{"n_layer": 8, "d_model": 160, "n_head": 2, "n_kv_head": 2, "head_dim": 64, "d_mlp": 640, "vocab_size": 1024, "activation": "tanh_gelu", "norm": "layernorm", "norm_place": "pre", "norm_eps": 1e-05, "positions": "learned", "qk_norm": false, "attn_scale": 0.125, "bias": "all", "tie_embeddings": true, "parallel_block": false, "init": "normal", "init_std_qkv": 0.0433, "init_std_o": 0.0, "init_std_up": 0.0433, "init_std_down": 0.0, "optimizer": "soap_variant", "lr": 0.00407, "beta1": 0.95, "beta2": 0.95, "weight_decay": 0.045, "lr_head": 0.00732, "grad_clip": 2.0, "warmup_steps": 200, "schedule": "wsd", "decay_fraction": 0.657, "decay_shape": "linear", "final_lr_fraction": 0.0, "batch_tokens": [16384, 32768], "seq_len": 1024, "doc_mask": true, "train_tokens": 124700000, "steps": 5279, "dataset": "wikipedia_en"}
Each number is 500 + 40 x the weight over its row's rms, rounded and kept within 0 to 999. Layers, rows and columns count from 0. Numbers have three digits each. The size before them is the row's rms in percent of the matrix's.

# up: layer 3 MLP up, 640x160, rms 0.182, rows 480-522, columns 0-159
# down: layer 3 MLP down (transposed), 640x160, rms 0.172, rows 480-521, columns 0-159
up480 105:610466456488509535469453473438512516473446542550532456477494531563482435485515494469528530509510479518509551534526516449507437534477426481476478515579496493499457480454520509508519531443419504506496429525474520483518444525558521582528532503569473522530537494443507553547494585430500480557548544529465436548460371524517449495521448527532485423516546566449511410520539501521492453444449488451526498502487503496498520540455480498483521511502420519494469523530451533491596475468523535
down480 095:541463579471537578453534491494497515493487513519488517539504520523436545524499520484489539517575491553462515585440527523554509475529602482469488468434515559568506401495466502521470490514411410565475488464444484488492517461480477495447491523520524451491514567410535528549515526506497489494432494538553555572463553466479422510534531494491485480505518451466417469509507487406503525518549505573520491515495501477440536429463475537555442494504501463563518553531528479480502492452417510
up481 094:518553509433523517542510436523599460415478496503491516490433574468530473531463494589468432517465509529544479487506489544504506451400505539540383491470445459509517445508503541517534448484511491463465479558455461593452528457503561527487550455544502533496508515514549454557523522506492536509523495454524477540476472505479514506478463457448498503527500526497426501441519505529442414455542459508533518548518542514512476458511542442527455505493530523570478589502503525562554387486465506
down481 087:471437470496480486504478483502495452518590536488480434558519502507430442509580492509506541518561546450503606561449499403500495614457476446439547446520544458516527475493432482545456486515415553537510450502468437465544525491578466493504517456548537522478550516506427539460516503469564472498486521528470469490496452467528540504469502462583382463475517501504554472551440476478530517495507462453544468539511483468550518519469524484492508486501481452451533467457471518458490448475457507
up482 103:593472513460477477528533479531483425540472482556476533482454518542482448541512437515482558514534552565491471493487503524466496502555484458484487457377528555482531497499518455523505480481531541517453500491374517563504494377515481478531533483468490432526493483520523450457483506516444551509515532431569510453451477563568433489443459548518469557531500491546565464526544523581519496474501530528507511443524447502579536565477478502578505493486447455430550460504506471530503475483517519
down482 099:519501476500439481496524509526479532450536569477501424559542580449514494528525498535556470488537525502517517518469457486585517508484438547502533503492421496516476554422529572522512550464468521497604456453503559485474505536435516518482547474568545543505491492502475506443412478503487560536535478517418487499410551526568571526565553461495473470510512529475488518535489546519506516505512503483535500488485419508550512615417551479474512381517481491473539486518500537492541505466513434
up483 104:482509494469441511490462518484441480489544460574529534496465468505497504444409461482511507576565489525552501505534528470524495488532516517509511462588502482471461494457474549484503473425502492473518494528553546625485489517484495517534406485493505512560533523470517499536565548494472447495531581526550538470436487441447561474603458536478495523520481537505580485479515521492551484444413557560471532584547478474514556570485437468485512404462476519531478452444520485528465483449502524
down483 097:461468526503556469457535511492552474468480434429513614543493511460525593559529498484511421482508506538504469534440562469557484488500499474432547518480523485435529478474473505524522466508452505503522488484497530556474477505456493412447518545519478546459547572551532487508487578452497500402524481522506459500451535485462510566460500547481480444504567471467551534509429578453478532494501551493463524554443525441516438466460488501490559511497465515459489504643518446517460528502462502
up484 081:516496498485452463470505505500428528449507488493472567452519547515419515425512466476462485570481471481517498555526523509521451465488505504494474429442497509547520442521528498502494540569467567566506478458547450530446524500577490478445449551416536572536430606576495495491504576577454511488450484514497471500519464533466568523552485482473496506481457549465512554438526514510439474546483486597519433511555488507562455489451510543554501490470508526531563485446462533529460529572465488
down484 080:512517480467518542469486466488459553500520415525561491530447564439551463460495539549539509493528423574502491396424449505498496490443455510451518531500544459530520469509439528452488523406528566478450478528505524549513451517432500499508504462499503460469501553475483512503558431484423488578550476534527483513478486546518437433535472511513483492517461567552465515523460491462557469452488549509480551481461533460537554502496489543452541478524555449536499485538413580514579528449515570
up485 099:484480485474504510481510544555473512620518539566510528469504489449476519497534501499519467510518477452493445446516411500490428489479510460541430532543490456576535440545525443489506512555487475466494453487496541507500531558568530497497422534451513505470550580491509458542452456479507475411570569589580521525495518528514431528580490431447539491497500519531538564517500481480499466431577526494520513426479471521505533426557449480478496535556473496510467516595493544489521514519546487
down485 106:482514516514511519556503504455560413435517473469438501422443546485550454497503417501553455515495532471494507430569410507499471443519425485504436518482463478441429536562499492502456500502511583394592494503540489581493533585567503485520502451542527534562509487494504521544525423524431539488548472486502569512492446497469460509494503478531494509474501474552520438524534463446445457599464516497496534524509499497494514499481541513509522451453454452481478525457516533486479478512566555
up486 078:511485453500422483439473510449472512459443456491477443400510517554481551502503490485524442517478469487518528510476544522552536517560535544500501476536488566437491608511455532507478505448472458402576525483473466520454487439431426519452489553492494470525535424452452513495530487441431538491513489532483454539554519581466514553549483461466496570517444497547479472512544473501478540508483502519548543528584477476535565484466521491456537478513593481424483507545541511572486535467509543
down486 083:525429473497533550439459545547446538500530536544495540513458509495478510444473494508520489452499530532559537503546453485519479444478456465540465537492537476440495529498557447584479498495447567489448462548482482458478534507512398399439454532468506461477501551548474521455510556517390535538508536457507512412532490489506603483528473543514566488522508460477504546516512479518564532539561553525496437550536559463455513496424445511457527493506454541534505528525492492548460429446546480
up487 115:504514479389550540401461638460442544503472450506414469485483437488549455509496446484484463476533463513497520573553509515456559558471511479517522548449506538497503499514464500511493540458448584514578485538510514437483511437501519545474533488477524467490512551532511478529483471600476541481536483499476522443524523463451476479532455505477505461444541478551564503424504500564505516519462438551553581541495554526554500481491478573556455493476524501535508469503451467500517521516493428
down487 114:469412502553483591539454505478473464555505451481514512529535466485508415492478544511486545529529484521559486476432479571485503395419462437549468511434509469505543533555497524515480437506433539503476545463519452419490518447439532442458504516466523462431499487511573500487475491487558507507550527551504540514519476481518518504500532468460582425487491496456566498517480493469490534525552521459497434435509561443439426496433472476522561492544512551457455469547520484487471517573461533
up488 101:465509532530483458470533495506478480466488579470473508477519517557378501420419517518530464486494442485514494557427518523442487532497531471519431543409502515492564567543541563519524533601494509489485546497542525505527544456436528516498586529518472482498510474426511530518496453549454515538517484488513471454502529495507445506562570495559452545489505495470465418515495461496499559554538478515500536515501535549451501530394442500540607499512535453551545493480493558428503497526530480
down488 104:534527503463547502482495451586527587515446472466562481511514559483447424478451497503469536491558516526482441531515449436524497548534530487542446522424461521453432496494508517520464472459541549521391499406470447491550523557510542442505524475515465541586487466456509529443522499550434507545442518523529454420439480488503567530484503480495587533499486508504516465445523506565508454499491510486509557539456399414498483527518470462555528497545468529485478551450483495510543482513515532
up489 094:470445463535519519468405526502458586557491457468507558449575447461503415470494466510453525524451530478546460482474477531476583514467405529502587555506456467443517505590486501505587484444531543479526563525508490502472479535487472439515464540499487528515446509431481464510508511528469486528512474497491559491562500540539460585471523523495505523534448561453495544495484532555463471545489533532519424528502470539499483524585472427561469560515433502524443481497463554442502519467474498
down489 100:475518537529508549498519518426507466481449536482471448534478471529459433535513478447465536540509504499508516508464520518452483515448552411578483530533436529437535460491548463543509519418544539508527543517539442467563571501458515463443508365472540422498476492487527501539431460480558445450461450545507537496466517479498483479577502530464475510491526517510535530462475492548544614519517494519550542529422514462472522529475509544588441463518468471522474552514491505494544421518476557
up490 091:514428512468436496473443496523505471473465506504538486535492500517532507571483459479557523515496538490528454451508476540479511474487521462487538418587544532524449538547479515481504524527450502568502526513494461524488646464548509572493573469488459404531470493504567527445470509416515554483486528498527511411504508459434494470447478435471491546525474505447443454490485550486486548430528519470484543495377550475553477541532469448492496530523491464527448461491454561551427477490520488
down490 102:529534486476441491435565557445502447478451464498491472520516532509476571430448446489499576495546453457474484466436521569517540485486566455419447464508506497547494531463570507528592553407588498485428495515499441451462429505462485472523480565493517437511547493443532504525503482516506443459482438439505447463500512461482490454496557498495492518541430573474544499486395459524500501472526425434477481538541510545519495529506483478498522429532498519519461557484512490438479494520530506
up491 101:487496499537503415463506511594578479480482566524465476506487459514492445481570567545538573412411538443515476388464478541502502500496483512513503540509456516516492447493514516520505516466460520507522627483513491520524490556561447480559485479491505527487464473429499526507516496517447499545475508518532440464506495517536441446482530537557460472542488577510477562523527503477487431478446532477536480568540543516519505425536558510432519449461518544607488533515513539438489540515563492
down491 103:538495580562531520424501536525465534447432517466455459502533594459536492451517527465506458453538488526436430547505490486444494439524500548507490520581513439544497529462472515482535518527476507543535495488521539552506464477510550434424514534504483529481502511537544456491490496521519539484469457463533480503485510463498522527540460485531448503553439415533523511507586498534434421480623509416478461520465588484447516465526441572518499495524506509501505480519506464418492578571541535
up492 127:468405560485595473476451512572430546458530527498540494549375501428523468561526454561512483518501456507503509531495450480502515548519471515556501462416502500473480513480512519521427533471482498489499530498549533481443514499433478534560505492500563524489499469503469556507532476482454548544489552532549422459519570379471486543518409545449456514432480458506525502485482493493527478439511588513462462495525524513530476551548518455544523490533476503533537550498509541470553512465429530
down492 129:512519525505560550521481514516494562491503516509602468496464484492554590498458495494403505501491540542435507525536478516480512563514458454522464513476502502550531610470507487421457501461486485460521540519583495491443609532505562514527518504490495441575497486471482562438500510531538480536513558522536422496571484492478483594456454569469453491498538411537549500439521476514462489458451505561492444488512493521462507581556534458499495508470512452541483540554506518463467456482507574
up493 107:462518520449590418479552383572506489504570530520554574564509525520474507522466436604477498469514449531522458531540510523483509434528487455553480521478495524513512443467464528493456467450417477474546528550510533505521501487507405540541482558404547534514453530554456453464522513465473539496488479556431484527476499455511463473535522520489517489536555497423458464474536538486481457471577491444567477531505496536441555550524501503501426492516446519486553504508484516557498482512500446
down493 102:496461522533543537501504497467578500541434442554492524434558422532458548489477526473528555532484523472445548499452602513482470477496537536456544417522414469467533466522573467501535454503518526556504507473522527478536546500473528480520480444536557480493544523456570538494516516503549433502503525487463521516459474559435485440510469521532540469477576549470560598538462498491502519584507503435520511538512448477515464454500476586495537544499460489452526547511477498462498550537431600
up494 099:426452468450481504516452535497531478569513488451448438541529446461541522487526492465406459469525483456550550509485571529492457499486508539517546531500475476543482461490490479557465546584472441596487512459476541505454458517583537497506513489507480434466528458577514594548409462506459471425522503498509469440514521460492398507433467469464528465475489487475477504467486501459569474531529511511531501437527501504542490498503528517572539545490513501516501440611532500443513462496588491
down494 099:535562493526490514511437459481523468451534542486476508578540522572526528553467434477480476501506551533509464519538426470506548513456480549499406506569455455518525500446486508510567483501615410456488600510457489465455498502533427527556472486449501546472481485503513489429463567515513511531466543564559509444515428519441478554535488432513520459432454475556509487520518474516542508535506503486528444518491545535522484539460486473476493432519529520496545533472494422542489425437461452
up495 091:529463506551597502524475534524527578505506548540472541498438514437518548464507528547473449484425490518506520456483490436461473469517431470487486494445512506547501518525454491530515461463522532519444467535448493521517507463451423503486562488595534535477478481468479523509543458456448531550497525513547518520435496381443503478518410544503451583427447441551484503440517519569558512444495508503446523527522507483517456508499526541618495473501512503589483532484493514489496479467415543
down495 085:520526471452534482465441525481533542459561523506537478563529548466543457488506508515527490524455490526437488487479483459535525569486465446515468439451432489542488497490486544562455503472495444456512568542475522517531569495456476532454524454530508509516485496462525516512531468504487445510470521522498526398510476476498539566560476598486481497562528495581584537531473443492515458504538465562463509479548483416527552520486465506502570434518517500602645551556436475507478523452510469
up496 091:502458532488515492521486486469568586443494496589479473514522531451490485496474496487539485558531481507495529498535468514451564597473592495528511483424491466522489495447416437479438499469449437491556571537511561577497457526583547484440432476486521491475427581488481455518468502541538461530474459445478513531542601538455475510556526466456513529485443559487490536497543498466505471516541526522433558494516565437503499508521516497466457511464519508495572486496523509550479438471580475
down496 087:511411428525476494437420478534523503501489538535451547502497516467478499474454548496519468482521465474481516459475463581462518454483535484492470558542491483456532485471521463501508569512573439571478471466450513458495553496516519507408467509572516428535529568501457458536444530462468520446422487549568461466530501513537571502517516557527446472450504489498574631532500484552514579489513487477465434507489530463454450526453531484493511485472439485410528488537509496427555469512496509
up497 098:517417504530440463443537539419538457520439442507472521492462491489510442488528540572455488478491423477475445488470440474505424470515533535499433485525524535516564526497467524527492421592523527508491440509409570583447445574523514492509544526536541508528510462508526553510593562433517516478475457501536493524465486455549511591497546465510525433439486458424493553472473560500520513510551530486543510448456531503525498541505589517540500484532496463492483493498487553522485510562499504
down497 089:505477466559476507544519535459464513426546474442505508438462494484425505537458485498516484530459469454519549493517501548502473546472530479473481503474428494478553486451577491548455519425550463571481519583441478509562464457520462565500493491421499533582438465513451527527437420531521502535490535500487521520466486530561477490501506545483531553510419497478473473451526460416477508578547505566445458460487506507466506542482414511521555475436474526492522481452516518499488469393426566
up498 084:497515514484491514548524520427541464568461456543485506454516538507425443541529571471493489541498543471546472497522505509510525457477538494457475493481472460540512480597519512470557482497494511454504495554488418572397527558539487551500517543540506482562470467505504490558521546533480514554483493455423450534556467495488558560465485479512399477462513484491434516476563469485435469530559517501529461531539516525502473432458556464479507532476483547496537592574522489592426552548534432
down498 087:520531581474554450481552474476537537442554502507556470480490511515587522484548498576518488510485508448470560422513465470490481553514485431569512489545530509505558494490475506521494540495556495491554465476533490515476508435456418465465507495516523479508524572482428536433503447510477510448464550524443453450564497496457576515535504599529504466512486561512537546491481559486530483496456486554426459468502487500552549548574492512491516430545489518512498404545418466509463441411535507
up499 101:514421514532583511472534506533545501526439553497545426480503461505581497483509503522458451583520502549516519447504534488458496475607437472556440492442432541514474510548487467471451493490472545524565534512497535384525499445522459497531512527477515500487523504482522506462441466482445468485549412562536522419552478502469517491451533471512442454513447540532478499524410529525457529507518521503529459549525483539489543579488538536564478469492474537520482511504445516484518575589454555
down499 091:541469526527564495454623533513573527533517521549527463534546505571513525510433519515479547527561423516495554524484452501440500510501514601512470451455409510536488459475448521504454551474549521492473582536542455453562495493502490453563510480510487412459494499513499519567469537508423425503469456492500511416503486500503468505478470524516466497562422483499445493515563458541525586572546518523490483466457509497437474437452449530520523555509479568487501446539527507508489511476533508
up500 089:407473483502523494494503446455528532519503473535429497557475470530537557478515536476576564514503512521475455540491477530449491504460510536552459459450546458508528511506451505412505569486539529541496476517577504447447579483463460509510587479575450494542456474477509501525470437493520483518498516541541500453486502490502425441447451492482485486451493471545542519381513596475481602483451504505454453545492500469489504499465539485505491468426430602448539527541470520462495574489514503
down500 093:464501513443464527499453467575526531492468499478482504544563516541553506457529581532538482527514516534484420449493539494489537491507435504544574491503552460469479499600467523558535510547499536552529444458466538542559488501548521496440464437493538472543496483504516557494475485481500503443498524392478503528595546466444528484535442548452520496540435412496483487598535502503513482534417561483482559549520466508518487526469536455476537534470508500447467535447517518503573435514594508
up501 100:491505516495499485550534443587428558463438472523479461512505527565478469571489500435604457504478508472531489530502527573482492551494536535481533471546449513524525509477585503550571527497446534517518469537520486568470511481524553560474518507522485522474504474493463538545472481450568580501525472468557468498513442494411422560505504490474419461499541550477466417538515478559477509452554496512573430419440589491544491492449465544501526543500448481482489465518469511446508537475467487
down501 101:502433570477455516467462460527550490518553549518521506502530420521471534426464454484476535478591461460460547477521435475491488532597534564470497571452556538480520521494557546575523509545474443457476505589569499472480509540533465451449555517447448445560464467542395518489489502491514510467532562486472458488450422524504449540444501434505548488447498471466517436450507541491486520509500448510531560494532446515531505488518487572486468539506468524486516525526485585508503529550466516
up502 087:493538606470443458494544540528535549480476506512506562482495473499525482471580550434432567542506456488478484455534498454511526453406462533554504533569519481521496536437515466486492562554475442522588459498461515560494513426424489556418473540532512461516464483382557553534463538497519517461506481445489522519525555526545463544526515492522534500457528471552487532443512445535554555477521540492495519444466458483484542491526572488455497442449480468503535480570508524465516500483543450
down502 093:488553486438440539533396462514480487498509513493471532486513542552479497422471457409512471457507470472552505480507510516560502439501468467530535461512469441512539460438590481469456492528470496504490445502459461502531494492539503507588574485551499479502514417496513498484594502475483466483497582567460455472479426509540467469529472520502507501546462459539506480545435545537532562461552426514550462485428459502461520520455607479505477500409479506562486533473489557457454421496501517
up503 105:453433475562535483543539491435537579493497493571487525505521478471457530542486490439551458488461519546528552529491505451501517534530516437509558501476423452545537469574479489481492515503506495466542531502513472532501460484577461524463529579451575516498467543508510488568496456490447426552486519482474543420513526523532440458451484556429426509522551468493490473536502456419473542489507589528495423561521524500472519516429473460501513568592515515455527545568461475466446438504508517
down503 098:542566530490488529437473460433507438467555553524489434540472486478486542574455455470516522519517511473448503491606464502472502487549495493511483564536470537541431491377418470467523473526492501564521469518466530490478500456456489532512501473540518520418490517463461506487487515481527510498467524436489464505442442566540496547557493501538506536461406518533570471520469479489426412501541494545472503474432573472487529506532448483449497427447507455490495497525521569558522546420499445
up504 116:546545530495529467535456511477519503524506545504493483476517559577470578491500397534522510504471519427507450496451534570420463500455422465467501487465491503567451540531508444444471492535521538441516427433417464522449436445512470474549501522447466507535479476478510562459502527523547546474532495456465413542517495465594517487539449576467504483449506503469484490466536544533536454481491507567522601501511547515549469503514467449480521496521555508500495533571488488495494545586504574
down504 112:475525507453494537465500477515475467499573514454477512467368491569528568444467466504512559551400494455497439509497489562487439511480514442509546509476490469499500532562492514407429546476529464417503488479450523509493501464494474463539531526393489482515476513532511546467455540538581566505558453502477475448543527494516539489498522547434593482446507508426456533425510547460549471467495459510526549513517495489479458499472490492480475439492451464434476584566487515483472499520455499
up505 088:499589463491354484445443512513474522487539454484528479500525451498479516521530467492478453482526498450522580522467484481444475533519525509449487433499456467560485484486514492489565517553501493498521438486474524512508527413546484501442472484482499482527467496514508523485429425468500500466575486446524478512410523553467563497538518483492491532483539453489496391497531563433472429450574502542513502533497546543441520539513471588586451504550479457531443545483443536446471530548451492
down505 081:512479503553518507476486454492477465487550460452511489438467490511508475529479533531545569467544499476508537432485404533492491484512413507473518540547533482408536532471448503496445418474553516537534464564489515592575499472425521507505464556426517470491582517506514524610535582542515516491556480579487449511558476538517611506515506521546488480479486543528533559521522492514510513492475598511489521402550529441449494450487494492485503479515466524474476468455506523476462444534467516
up506 097:528479550521490563429459466498418520506511496491469489421615494518435474505555511515476449560491498485489435442460494468510528510539514467463542531467532504444548526488515429505467486568507423483583515539466514566520503541370461496480416548514530482499539515563521529551461472462473534507499481473490524504490523515515516514510498515523509478531504480537495535451536450452468541478475540549497457507489538622565505437512476456478482504516532512395447488486530522564401520543481455
down506 093:515596533507567472469481490514464487525444503451481454553434522596545490483524499463551545448526539440447531486470541505516547539461492491526491463477462440489433509470431445479510508438529519526422568582494510486544469512494532480496418586459514427499513456523489512524503552421485478443484508514523537518501492503483594519526459540424521554485404531497557486450501486492563510502497431528520474543515460415457517453507530519448456424485521500529561500469444532457540471495495487
up507 092:524410425474496498426531481441486404459457525439541523492493453489509531569518465527501444486552535481499492530528490476542525538493528422487458497516456532561501496516530450499465503442541481584502475500533417478499444484512492464489554466576643516454486542471512506447500527503530480477502555531535545508449541533536469561458477458459566434469478538520500544469579411494539577558477486491498463511528516526520532517570477476464580499512542502485536514481540477490573506448472492
down507 094:539473480466518484510503520522509526506582485527424504489609511511489499481435483499486561493502495549605551514475554493505486476526538551497505511499432509424551462486426501515560538504418517513559495516508513479552595406434503578559450514553490519536472531504524476534482492519459472524588466500469462500563455420483507447514484567529501463554522496465485464484444526525532463489511469574499477539511460531491546501503587508474477429504460538535500403463552503560517519531428505
up508 090:472495556456477540511507479561539542568519514451479448557516523556450534464462489456503475486512481492494522498595576554554496496529538510456444535602446505452452562501489500435515396501464534461508484547525563482506502489537567481491559547507496474442499509522542462557499453446541439502501449475507472588469485511405453479529517450525484475498472463492450509453453490488546488584419495446484555447485543509535519482450502511497501570523518477474458506498529596513522523515504403
down508 087:467471471468624537499506478530502529447530496464533451490474539527540467493529447495490466469455531555533459492479472440449560465471470524546471575485562515513514499527470496542449485543473604571517509502505545489541487558394455548516495501507521546478487434506443539450479550474493501486517524452419568470524429492490532534581566474503496515545510542511491542580525449470540513529563493485501462474441516529518492542520484483558534493394428504513501485473575534505587465475517547
up509 103:450464463504503565562507496503482502489573533560485398505469521463495515517457446546476478521492492525432474508446457490454560467520512584490489546466457547496447553505545448538501547422501510520503531501503480491494457599511529489522505423501434549496495545504520446494468540473526435529519453481466499472495549555476501473553468475594489496521544501512459597433468527535483510503533516463416552537495504509486449519468549490457444490467448545578540490424493600535593517525466472
down509 106:476482512545471524459482507524519464546589479467472461493525543563470463495454498439498496453434494469491564514483489572483514421514490463504489482529449496499459531574497476512455544464475536468454508515565566495563463577561454609475496458493470471524527484513454595499509542528555422511476544488568463505521513449518414474449540526547471471554528434497546463460502479484536426456478574480509515563476441470449524537577523529561462536497528475536491540467520476475486558516570465
up510 098:449426495510542457545514467508478459490495522484533550549496538486452472514555493450533577490459492519468498427462604485432482495487574545477385538514536521557515541443517499438510468445474471444526469472470450471486524435555520540559517496536514478501470501452588471550497516550574428468518527446480491561466543481554447459519485581431489498481552481454516466542509521456531476488515442408572531456437526558453494510534493524485511522485499511439483490504492486482517533537565455
down510 095:558496527431506531557592538496477456528563505536468561489489428490503436457638595524516559555439551482481540517446578468532455459513504462478426487515528471493557517535483600494546402464424505510468519467454412548568471484519485485525469468534425495469456490488519485488508509507503503493484503554531584479553474572500522473460483494474489471477532530438476488525453511468554511525463497533518497429522489467491463423520452523515522478505557494523535505457483504490502503491511450
up511 106:545561475543455504559473456519525525492426474449440522543475494422505508546545548525548532494498465541442540434449543517543506483482494494535493455438461530514478480402515446529525520551528507539505524557572414532450494492554552481506516450502531486474455489528549537508442495486455453545576471560525503528494452562513488463496461399473481502463573540483486460523509490515474488456560471451565545471539498395477500445440436470509532553519460524513600523502560523502509462517538512
down511 095:528548475483493507500497419466546514538453484450443575593505413520506564491494470531556569519437540555412495500506515538566455510502516609520573517463505526588510465452523459476516480465489571504511564551513460534499510465537507516490506475418544480503487558528515542493558517582476486540501483505508528491432469467519490526447469430495505512459592438502522473520479462459426559483495555468532448520496496491448549515498509494478524502584488533457545517496543563490554522430514498
up512 102:540446456529422459513527422468542492450539534536506540511471503417583448471498518418531476508477479483513496451564483471599434473499519507462473501525515452556494470519504405500533524436523536484472585438507477484496482573462500569477492525491525528506433569533518439548463506465483529486556489474547468484456503469494565494595457525468497476504533530566447550523514525526448539464517529511533551553541493565529380487436539564505496483485512498503487558545548511501496533488510464
down512 099:475537461499514494527510488477444529524491482495468512505446493425486485572456499543512462550529405524444522435530513558525495468451533462547501457475535466538542503459548472497504429501517483496451483537476531560448476390501441471532474543479569476477471518493505471471476552489478473486490481479593514514475576462426508507430428432523554467573404500526454496507536461561492459509482610462446476438539520430406488488532517475489502517495468536520519427536522478455525521483551461
up513 100:451578585585468474427501489472531564501469469547501561553543476559510559479507489512447420455523512473541485502525483499557565507556457504521508456498428461464534573486436501491535493563484533505538478496518498550572514513495471471405530525495473539509518466515508476495497558521507517541506423500512407487477475493446463556519543446520445528530454533495468554523528508538488512452500507559449533485496548383512502554511437382493574535500521518565495445490518479543503519487525469
down513 104:432479533558523476535519528508495510478578517483500589554540423463496518512501506450531527496501530509486523439528564492504549474480561524546530505429457451456493474446502431514561514428495529516479575485516428452492465462493504450450494439588533524504515552526509493519488422471494548449484440575543441519514549470508570490520599520482455501444550541419495471528492516547440511484471525495550487432482474506524514528407554577460419431441501471488475499508534468524510509487500511
up514 097:552538488565513416449498528542536502482520501476520481465447456432497513511484508468545535527488484475524549541566493521442453400535515502544534517524545518421497496546508513504448496510529527505465545456547476520504584555559519439504522428494535481567487437566529486504429455482476538463424515444452486468540480544437537483562496575473397589492573469559549524492450431543495496468447526544493466559493470500455528486513507509490525518500525495535493476421475502448504431532465548
down514 091:517410570474474531484527467523485544498522389533463578537546483483496610493532494485512562509479491495500536602436433527559480457539526523532491585505495499472511499516494502448554588488450466532507461462467475493540481448450519484486427472552464546486515520522489469496481459489528481560538518517512520470467465466540497477453511522546519457397484469497494555501570533522498532480541556457511475452491495463525527463504483504409551488439418544516475533497497583483500596492489423
up515 110:483510444456501479515504467552530504526522551509529476510522528492562542515633491513506491515508442427531432522508449480489504517505509542568472566571510545623531462552496542444461532479506509547429530489516557551539445555468493455514445530474611455483546532498538454526442510507506462476485502460499461494451547491494499517565528483428588512522550532506477422492482470512517487421460578525507544452459481548493561528521535430451475538494511472470521469457503462426479500495498516
down515 118:510487547483507515463454532614466502504476488485418453508509424501434545504556494555430549475518515543530475470447474476526601509528519539521560473489492501506550448522517509453508523546533555420524480494468487445505531485522534467440424519550360506508502526495530437514468512552514428467493514467499511567516538519502538505509521457490499505542485487430559435576524471481435469464563491513503521489461443501511440466499434559559586400501477477482472484487472498512538499466529467
up516 095:444503504453497457534522556429505512404477456535507514523494497459380490521516512514468446519459514522572571507523460460529458498535522492507519537548527525477464504504548534555545486497472568518553484545519475511509562516557444481541550472482491498483499473560464489498573515492531542436560469526479573416527503532459530530583485497460413475492535545594525499448498501565427531500461450455438530505498482472491454497455511501485502527425573540588441524521472477519595484498476484
down516 096:479516465409517518468448558551533521485499443517500508536564534532546487492503478465435496475444509487533527497474508544484531562530442492549509475502517516523456549534519496536506439529476506499528497552453541553521530544524506511515507521484491478448515407527521493502503528434549487458477440457564573465521480502467442610505570466502380473422486506524496503471532593470351515522477445487420538448522534489564471514548494452479465506521484514468522488526458471487518422469553460
up517 091:473576490527507435584512528523531514438494495469459535515536493539496520530448506548524543563516480448535554535483555546462533493463440456524508517489472452497388530554525565430458529471452460485510488514492464505513481479483548493480468424612512530495485529555482518430523515497403487483526480536477517537529463568455481496487505470549529484501493498479525430488539545404489482486539509562484501474427594484391566551457497485455481531466525503526496540540503459441545524455566487
down517 092:573495528498469483506533510478469474463474501544478612534455485504558508410493493589505543487450454502452525489462534539519504470472422454485544415579456441530551500530554483420482526490499491577463551498544438467461494554505509448584562504487451484496534544512545481490471557498481535473593484468473458464537484488516501483524530546507461545450525487444483444510436517495495519494436444474468500494512537523436536584492566461507511440506532542481484559537509506434461572431509503
up518 089:524508510462531467514423434563493451512537500433507544547517475458566470514527512538536524462522465507546457460531572531549442465459515527529529540523434520458479526432498420442575457484562529529495486452500467536507485558443510471444549520500465534527490459488507388506530487470521542463461492478533542519417535498469540532445480497501547503492529455499498509465488499473573537535535463465551547522582499521482478599414461530445494533505469512487457501495419577498546514532597467
down518 094:488503450505523518466555466527507457539500561476453536509513485460394526530500512553490471492479404447430589489430527501459496460524445455442500485524510490553502487488523481492523459508631548529501449515528566435511503486530442559443469546502486520559492507523540541514563537474474493512554482534466522566535596484462526454533479494572545519447466516481514578453540515502446518482567490470491543476455522460508510470523496548551513493411511556474477473465541500461406438540507520
up519 103:482503569523555508469505466473461470478455510514536511500512508449496525589557505527496514498501504528449514492435489487439440523550456512513533498527507392496470463639500476524469452511520470581486508467484456483532476489499579533482548511522506504480561504421538437472502533498498559500502466516543574509471512451498489530513563494466504508488462497507421534451524464480467562527549532582467521588494460513535459545604569478516513502489493460590547485455527431578565456556487474
down519 101:477466524492545511494471440479479564487536503471462534459556476478512473586547593457473473502510516520516508544468510478574509508513477523474507487517491511467568488501466559570520489465530469441535460525475556448445452484558473505443453460415536580455432477518551587484563473501569464539505450529450456458469520573548438434479470441509519490472521527482553461498453561487575555530554457503496504508583444468452517414490431504459480521516502512458507565498480529545510520465466461
up520 099:488511512551556563513476512469496461518517510473521444470584486465493501505459501514554478440510491438469545518448576505637503524501500521502487455472473520538407500491513474510493459545480476584531537550519492529501438519547477523453578475491556576495430533527428442480519475557510468539554523506567501433397558476488534501532418489476493449475570524490531465479544506426456493553532493513432525434539462527502473514530529488504495512482445495549516449494438465531498436570508483
down520 099:534539469517599444597503483444495468509456461459437530455508487485440442501518544517533516465437551486550488490477537495592492602450459484507547499502508577509461498468568466445576488543457506514522531452495511477507531524499510520514491484404426518429463543517447470508530511547493501470495453554538440437422523463469518532491445474464575478522500520435523489483414538494524534503476520473488504549478469461444512458501512481513504508527447533402466465472509478474517582568472458
up521 093:430456461480578510496509507519505485568450485467581468510534474471444464518464446499496458543585518564497527547532510510491559469512473496498473490475445539459465503532518506540502557419512535490509510514523474437556472524539451505378505455479510481541525516538446454459545469600557507487517445492496526443474506499391487478502466467528584449552549492448524497472522501460467499512529478485502456468490516558475490554502466592488583457618463475554488536475478496525535569503485526
down521 097:508494539553477465556519528443539455452517486469466530490506505518457519563545504422500504459474476461486522459522536541472522512444440521425525524547505381501512535567443482417477510513465428544525547538466610500496478483462505542509505498536509508478476481447493503550500573450487519501517502478490519535533548465516435475450460467556541471520561490593504422521510473436551555545540565555499443514504549466470490472474522553484497465471520495602500472502578505466512531389530485
up522 104:472454470505529479508427502472451588494510506490510471528494493448537446508537527546446493440421404442502441472488503517533469519478502516463500521523461550546455514575435437447436450535547513453464542517537497468479454519554546569516512560408531538543514561542491562595504522436462498515512562545495456556504468465514485495480488501514464491532470509548465488556483466494407459458541480513527519398533454516496500549482584460561469495481574469494501539555548484531500540500507483